config.toml
activation = "swiglu"
norm_place = "out"
tie_embeddings = false
lr_mult_qkv = 0.4
beta1 = 0.95
beta2 = 0.95
decay_shape = "linear"
Each number is 500 + 50 x the weight over its row's rms, rounded and kept within 0 to 999. Layers, rows and columns count from 0. Numbers have three digits each. The size before them is the row's rms in percent of the matrix's.

# layer 2 MLP down (transposed), 3072x512, rms 0.134, rows 3015-3031, columns 128-255
102:526462466539467610542511570468544459495574453528389432413513531493510563449490441595503460561449449553476505492516512493573533575503534574453500471540438578436464497560594445477574464479493440504465545433383547412492444535516425479519438592486562479385457478432506508570476488510456528498447545476543478523490486490423572439517468410539518540399504551404501420472470598416501582500543
099:496526523587543498567491471450543454462562463397461459520548431478483569550440482480437428533484482514497506482500564573508474586521520574566524495420500503495553444537445433514449582516420516489539460508460541480597574565564522434457520419550423533412536566477540482557487431508464531527548471440515550546459473538659469453514516492453562492387541479549393525499624414404546503450440
100:584464513489574516444491545510541516537551418472441488484541468447464547532418502416544533487458505516483512466564489462558487492503444483546471568560461508449492427548554485458445503588493537582405531522440528528480523512429376477452510538467548517473542524571521453430506420374601532494486497512436476526564476399458502446560496526495493446496495493475507572472521562532533484535498
095:459510431457451528513508481514536462565548418530434535488473510510511495504473566572531466510523494520469538552536547454524560546492504487498497520467474449518511486454572499450486541489461486567558437525512497588541515514531453562524481465484550496496668507479470501492551453506531539477491540436541475532479541525451467586472493446469506504441479455483410496477499524542537578553512
104:528492598537461443502504406487503534427499456433553484504458491551596492429414496542490513551564479474557634486465518551494412531443477456416456444627555555527464547395616439394439554495450422380525546523473483441553492512532522497501452468443457495541420549450526439504444468495484475563497475533555420517529567506490525443486465493473545454481479458499405503501490364492506504678489
099:482505598539446538466527422530536508467547445665479481484651486503506531551531517530473552566393478456423653512446556519469443523439535465487616484446597577451489513536538545430558505442513519496497538549523538665538554523470420446505542411622423457543575534507555443531440573537411478550482470491505537445512531470544482472453486545478597490472435469463542516543551523474485370513527
095:552509450464452486531559446397509537469520568533483557578369534435461505569547436504482521540482619479533415532476515548537529455457524455528483481528487545564466434578446541553486372469543499595532524491366492485584448420426532577570368571485510511453526451559507475499483476481487498561493447516437441496430398537369529451473453564442414472477478499453568471534486480425516517587471
103:518544591435529526524439469616469486492492484500516511475566489516507442585431542524465561498528443468447539437529583546623498477515469424519461411557595488482460519534502582512479472573521488450493500421520503420545490486489466500450430536431494540507447380506510506461555539460543554518482465458550482459524448391432559508454503499449543524526514536501518499481555518505511538438522
105:542497559437511451522625601512474538511463529501537474485499489587491515637569467495505540497519529584539468555444551507518488623482449561531473485509512494482531430480475479460509508554500479519470566580513432526452518443424474481499505477487478514540580564484545544484507473467525425543608501496551527448520627375394546521413384451475517475413520421516548600481531494567481416420447
100:527481479478470590526494432388533607515457403624547445478519542447464479480557570466517507496504478469497466428471522497520478480489521552502598570494590427497434594500527435420501480451478469370512548513593414438415517543456483546504512418435432487480496468432541512430538599519478472501453445574460534527499544498410580422539476627550547493469514487482520523551489491453552476496501
101:506589418510476472467535472458443539519465477541425460507440432497438469476455398553534453487382498562469554438498512468492532457498587584532522574548467473537569473476445521489503530435447507489413544557481545430482489471565487522419526494485479586535516497556506484525499503453450483455508551460449510479460495511495454412409581519528559490440521422467526551413538531532526390498512
100:529520491644508462456497625483571426534457573504471454515477467465523490500474556520581474464447541430477581492477531472509515563469499451447618514567537505506523450509540576578457524559479509560534502546515486432542513478542507549552596536565592473548517465586510523539468492531390360518484530546459478517514497311560506473480489479531479591461492487474486526518568479460513481531484
096:427501545518573454511505523449461513498450493529457435536503565584509464515562425572564542504515503532548442534525495471537524523470548444557490414577498414481461445540372544429574572455603531600520413442523512409546349515510558512474596550510503476540471481561445501409502513562413495544494472468406486538607534567455465582498533583520397528496533494531532506537547506503445540439539
103:445451535486521486405505517476479513462485443526470548513486507506553527462418538529477538458486503627518533470572575526558441444509515526585477534623565536454603521459365469534591495459461496488580534469527469504573515495431443531478483430520507561467468500402591518517479503488434439473547500567542440409467579457591512455485520503463532510506512491609526465514431490447482510508480
108:474503492482538449489612523526491487515487588403460508488439616508469435480448576476475497423497466523465528522521500572478495430521498547496612614507493515595441492577520492523438461511510562529411559488477497477547607483556518392515469499524477551526411505547462483525522538422475580498580432423513546490440513498534465444425564460488503488527544571463500625549443506512427449451496
094:616454504482528542614481504479528498495505466539553573547618498462440504502560558465569464500623536489543447497490520493541555502545524571536479435426548520520470469515464539491484473479432527559516529462498544537426526468461464407369421484560432400499517457441469458494488519509440509446512521568502514411509517512584500512547475466497415507513542585530542480468502417521525434404554
102:529431475474524468518465471337556553465510530435463575427441362551497470523475492524598458421505492544505456571550521528466543492460559585509534402447425317470540509588502589472580419510472483588471516465506570568431441522484545464511503470493517524564457488470537441500436507457516523484523491563549467564450434485509496407421522514466599454498418602563545356538561477501409496527505
# layer 2 MLP gate, 3072x512, rms 0.139, rows 3016-3032, columns 128-255
100:440479501461516579463472669552456458490436523448465510401472519517487431514458541434469504417439505508541513571360412521501451507514530494576460468541601509493465416568479494486535580508475527490440520466502370525426432516536554439492488526400523478495536448567443516470356505491523542568584536526483460518460508438534488524435574518576482482432479486581471512508515517481416516546533
098:457472494446505477571486467550467503498452512635516449502570519476499488501591416530511428485409466521527492578473558430472473449489447601506462456482457464521527433432456561417582496531513511410584504462610533462508517510532437455503548426534461442521483497531451406488377442459513456510513519488490552573608468447477555457566509518431558519436454511514470551524460568460517484411550
107:506429479470522496538497529559513583484538377522592455530536445539465508432441495513558359534524548483453530522580521561477459606477498556482447577538536522481464438511521521528486547510462442572502445582436532468442576570534464571493511571485517580525531549568464555443527472400539556480576510513490520515480604455400400603511490465532402604497544457392497391525597488507539467540518
095:451486565485518477528451526518467535577572445513486503522486564573518442466476494396471512421556470387476437631466454510510495520481573518462504512462547536536392466627475466522496473528439503490495507508513549497529483503509498486411432478533503592471421477534509473483573446589490463490431546469460494596571469456540523521537516534600553518483508476510491492588519503574504387534635
091:522522501523511461605483486432504470478443491481477449480467501485436546536493436535493445498484557472561428544493483516520469479561469492557506370526545444497431472487468572542551465473515474466563486541542561487539545551535484491450520453478500397556441484479518557540495482565512419593574575471473506389543431553539497465485533506514456427475480533479546576435512513415543524479513
095:543530409551509528439455597479434473492516559475495553475425523429488491512477550410548474438569462458528445516421497543531582522583568453447510507486510554616475518511510620500547452530514590504474489503510457510473391487455518430473510549503440577475376451436491542470486518432511411547511426530511560455464482451480496583507601520480473585495530518468535486597534451609437460576611
094:597424565470477478554484494529509481505438427583563398520454561511449544474492449550481524486522566519445487469481516522519467516505467452515471553516453560527621516580510467542516549547560459501454544450507524412468557480531599485480488477472476486430508444423536550467566470512550530491471406479489510490544474483491518522483519474491453463403432551513582558572514463509501484484553
100:474458531545518485444413451566501522513552509514512418489504558467490424546422542458541512555485499534522516490490535474511551548442492561532470399529440383524610488451412509505606480378452482570577469437488527486458523496499515541573485507509534497398444518460421522430530572497475463531488483575464471494479406570449487503517500424413503464473525476581567612476540513518520537474573
106:464527488494513457579479450410500501548487463493442456558494419483475521522584481491485558508552499455525506546551562579540439484527500499563536511529463512557524546578443553634472520464548452472468448551463502494523600545611558525585515462422448518543512522592534523451515501509461494463518457552498463583566539494418574489566556516445497497640491497467587476479469513544477433509501
106:431462569541470584518500519539482532408521397550457587495516609582436455459445526501601520493456571455541431483396514423409525541537485531474472459500422555441488504468415470485428555510546562448433470534573498510473538527522553504494535505491540455402440482391541580478518551438465507451494526471530529537445542483513520515412530476623487509501523488446522549490461493507534452441393
094:491515465476538573513480481494434503567553499492475533528560500537554482492458492432486517454562484480476393421412450568596537538538522496503542497484476454471490501468495602477515462493454573556548483513463435476506587547524516446529443484508509510475587436429514530445544607520506499531436572373500505513463436443539429456577505487499523490449550510558466511537492472553514543500541
102:470512571440451479559514515468438455487412526523420588514510547550608541516489476558501562494499526462599470459507502562525449480522556574572495415556480452480490561526489599526526502453515528568504465503498534481528466496517466518439563419470461498478452504525571458473457502592474394552392452520445569564574524399477523479562507492479509457470452500443587430447435541523449429447525
101:516558455472504456548510480440442537520502524446473491491496521461608486456478590467555477491455542457467490570482425614526499448580594431418575540602503493566563403517539492476511404447526376525496461506550474501574403488440580397559537595523502455481497530468454500516558499539502540561436504531514482480486552512498513537522454427562603586432495451442439614495485622511473488518505
103:536502496553510557437526553531497478544513424444565469503540532446527490503452480441406486649550507466453593484542454468444464508461535480442542445486605497499515512549518514532445553445533561453359454520534545448446479535583516507592493468459460512523486533467522527505431449425486547576532443505593479549518406467591356571510454499544347451463505439513492636509581415508488486475502
091:495526587498484415447432448522455500600379470366534536472480494514631541433564551492526585512518514430502576444428501471432545474481418511523413548540455460553449548511481510467483457577527480457521583452541490528436522528491585519470542462569421536512380531511520567432501482452474437387571507499455441455502538483505546606542514563457492473468556492432484520465512554562540521481521
094:499613506567564510479460519440480525477604481560544581514534396510620632530474540489538521495571524488549454465524473532511493528459539390559522554580465457467395491509498513492517489475532496455444457498488484480506490466553463542487549421582548483525434445531472516532503531448481453442474561507463475558524520458490507535472504478469522514400476482437435447541438627490482458458524
095:568466579512497517598524469512380473456614527502446466439405557512551556503508417423477413478460419528538520480465486510513521539507463493472462525477435454534548436499556541489445393578549525562502516360447522402558453580507559491497414513546540517421476461530503586436494541499518558579539546536483466467422598497432521544613469562401520470539584482518597520423523502500455520497484
# layer 2 MLP up, 3072x512, rms 0.141, rows 3016-3032, columns 128-255
106:413471499501419510427530530540547436447477506537498485485517508513464520396478573466461480513478490476576510507613530558510522552531568518496436465490486530540452564478505527522485463503482461515441418481521514400525497438458461459436440635427451475552607511493503528426599509540557509529480525486417475511505482487460540548467484620499371499482493542461539499418432538520465514503494
101:459516497522549506457542513508525457529484499478550617517450518500412550492577393466574452487495502420459472540560536637512550492462570576404518479502516489521494492609509485388590519450521446512463540508529463378460493463485439476537407569609577614562529469484571482547555510500459480536482521501516575452519580537550497472503492469448497512519504413448514500547543561475560578424519
104:525535547505447514479531529509446473436462500439443599488466443450459603488541499530474524518395572408464398447439468450476463416446597478427489452585595423494641436501496535514497452558541465420507497539495455473491514499543533462484473552566502426539430496448551451520493455518488451396586435437475596468488429459582433534423477441446536571577506509546454508557488502450521520534506
092:456552447459530437542471484513455538539530415494401527539539542542425563480477533421491467458523544554526507582493483464521471443476489525408467513536520559519425548478443555504580509485466511475491453434510594497442484515520422520436472491550519532450492489580418486487595542566514538528388484540387525522505368432452521503480482475510536496550550529549498526501479481557452442515486
092:497533479541584513534506496541451457464516515443409453482453573489452450608463441500489516472508563559484505481490567524528624537480442485535400510550513405432442466500548540533546459543512511489562448460504465447413567442458527490452486467494456503522467542509516545566573485543594451556542606531519393403443524525457576486512556508523447438473448575437455526473448472495496489503527
090:515455539497505555548520448488539519465530435431486498487467419488482578563488591482435503532493513478493518552591532561438425472497436497486442513497517513534426502414570454546560445537466372450412507556507548535545521542511576474422504524493549495437559470430491430461469428552328577446491511442515457479535579485529495402525427559484542444463542532519431488455556530449553519479381
095:501524482508520558452616473545539608482516491573444506430540518490468514442449452548502568551496473390532503570426591567509519484593485465530506514537394443499456504548461505480481461469498497387517434544420479454480422519408551526451518511455433445456527533492493605526621431469567562484481550582488505531581481428546419526536428474545567518462536413482576445587453487510541414558507
092:494458467551484522484427460469532499417453595497451448534493461552517494604522569513426416474586541553517520526560473391554447577424436448462379447524489438525634481486499518476577526433407480518534488556536546459423512563450542588490534429395539463466391521488460536486508527438465536613478450481516447525516436413524406594526436462360529452497410526479563469530537534546594484509590
108:440455517483531410554433504557595568494543499415491449499419418509499533481588422498529463455423581513515494489476472529472481469531511453472480444453497611527462517595412561576564467437479443562487462525454541578565569508517542384520478535513482560470523450631569580475491427452464529458513531546420445605476507552434535507552592442444433480590467490424463558397483557567495488518387
104:400544543395598555543539529510502526453513477490545538559487513494585553591470645475529445456437574477495459499524566453483487482624546562458522451474420522483541575484495466389454445493489457485447533592445557448552441497537485554469437511474572506534435459450462521546530520476536450412549516509496544580419510531474514488467499504572472355481547550540449561464431548555498512567532
096:541444429490501395434514458419430455559585466533526563479560440407474569578555547495393530460523516525440509511436536516538416488514537478468435540458443499442427561443460577556470448509591465406488497568439445518552540532456553483570474612482459566471511557487477476467425516509575425475558555430480495522514509650483552512534513558483504519510531519535569440420450564475394574459435
101:554486479442502430520506577532587508443585568468434558507554420518469565563462577403454521478453430497441469404522529514544483545419461504477489547520486596518464553465517429454532462550428456469475470594445510566568523495482374524517440480454480495547491514530541467518437516553549500468520414472528466528475566473529498453539507529493575467525514511541458508453510463436416469500504
101:521506535506549446481464454409502416497591514375519453457427506392440503521545520487553467540487419483398448479431421476510528520493561396445515479449473488445520492587575443586617522575516610444457481537516568410393529475411515544558494449462502581569555437570518515583537476424460528516549477513444596570541502497539455465541564523485514488520494510564539412492566443465468515555482
100:503483486552512510498471519395487494547539531476488466548651491468439580526577494398432458586533538459470542523434498471442413484418504489517492525541557571562555483570565515552489530562480581491460382445507538469469458474519471499548499408530478538518437500482548460472404468489481506549474422514474472529478308528490401554532548558539390508529426521506447602537537449639566474461482
088:507493572489444515509506453465445465511473410550483589489414457557492572505480578457507463595575524514529538483468526561560483468426462468500429500439363567502550475455510558492413458459490473409532470462500597515482566486537598544546542520530472563524524516474504566469452568575589351520420508507408489594528560502516614585444574659504535501503557525504608521516416453487499511457493
101:518567457568469554477447467654521486568511478548464579412445556482465499485476532459467475432470579445475397495488423518527434570513565410465442503455456431585500523423511467487494493539558465456614475509508548473479502625524498521540585471480559505475511510521533480455559566505527523491504487434486508469518494517571508446592512447507536409450498528631508603459505476523520445485509
100:437463500454487564463478521541460468469558579498513575493487456491450478569442468522530472518517495582455460581494514505444508427585457500541548489507425376468519504423567475524452556515582519484486513516477428524551563468484462425577510557507559395549555543497435464508515362522518418485492559480561510438477455504527556449569456454460472456452513533543584457476535525438577474455652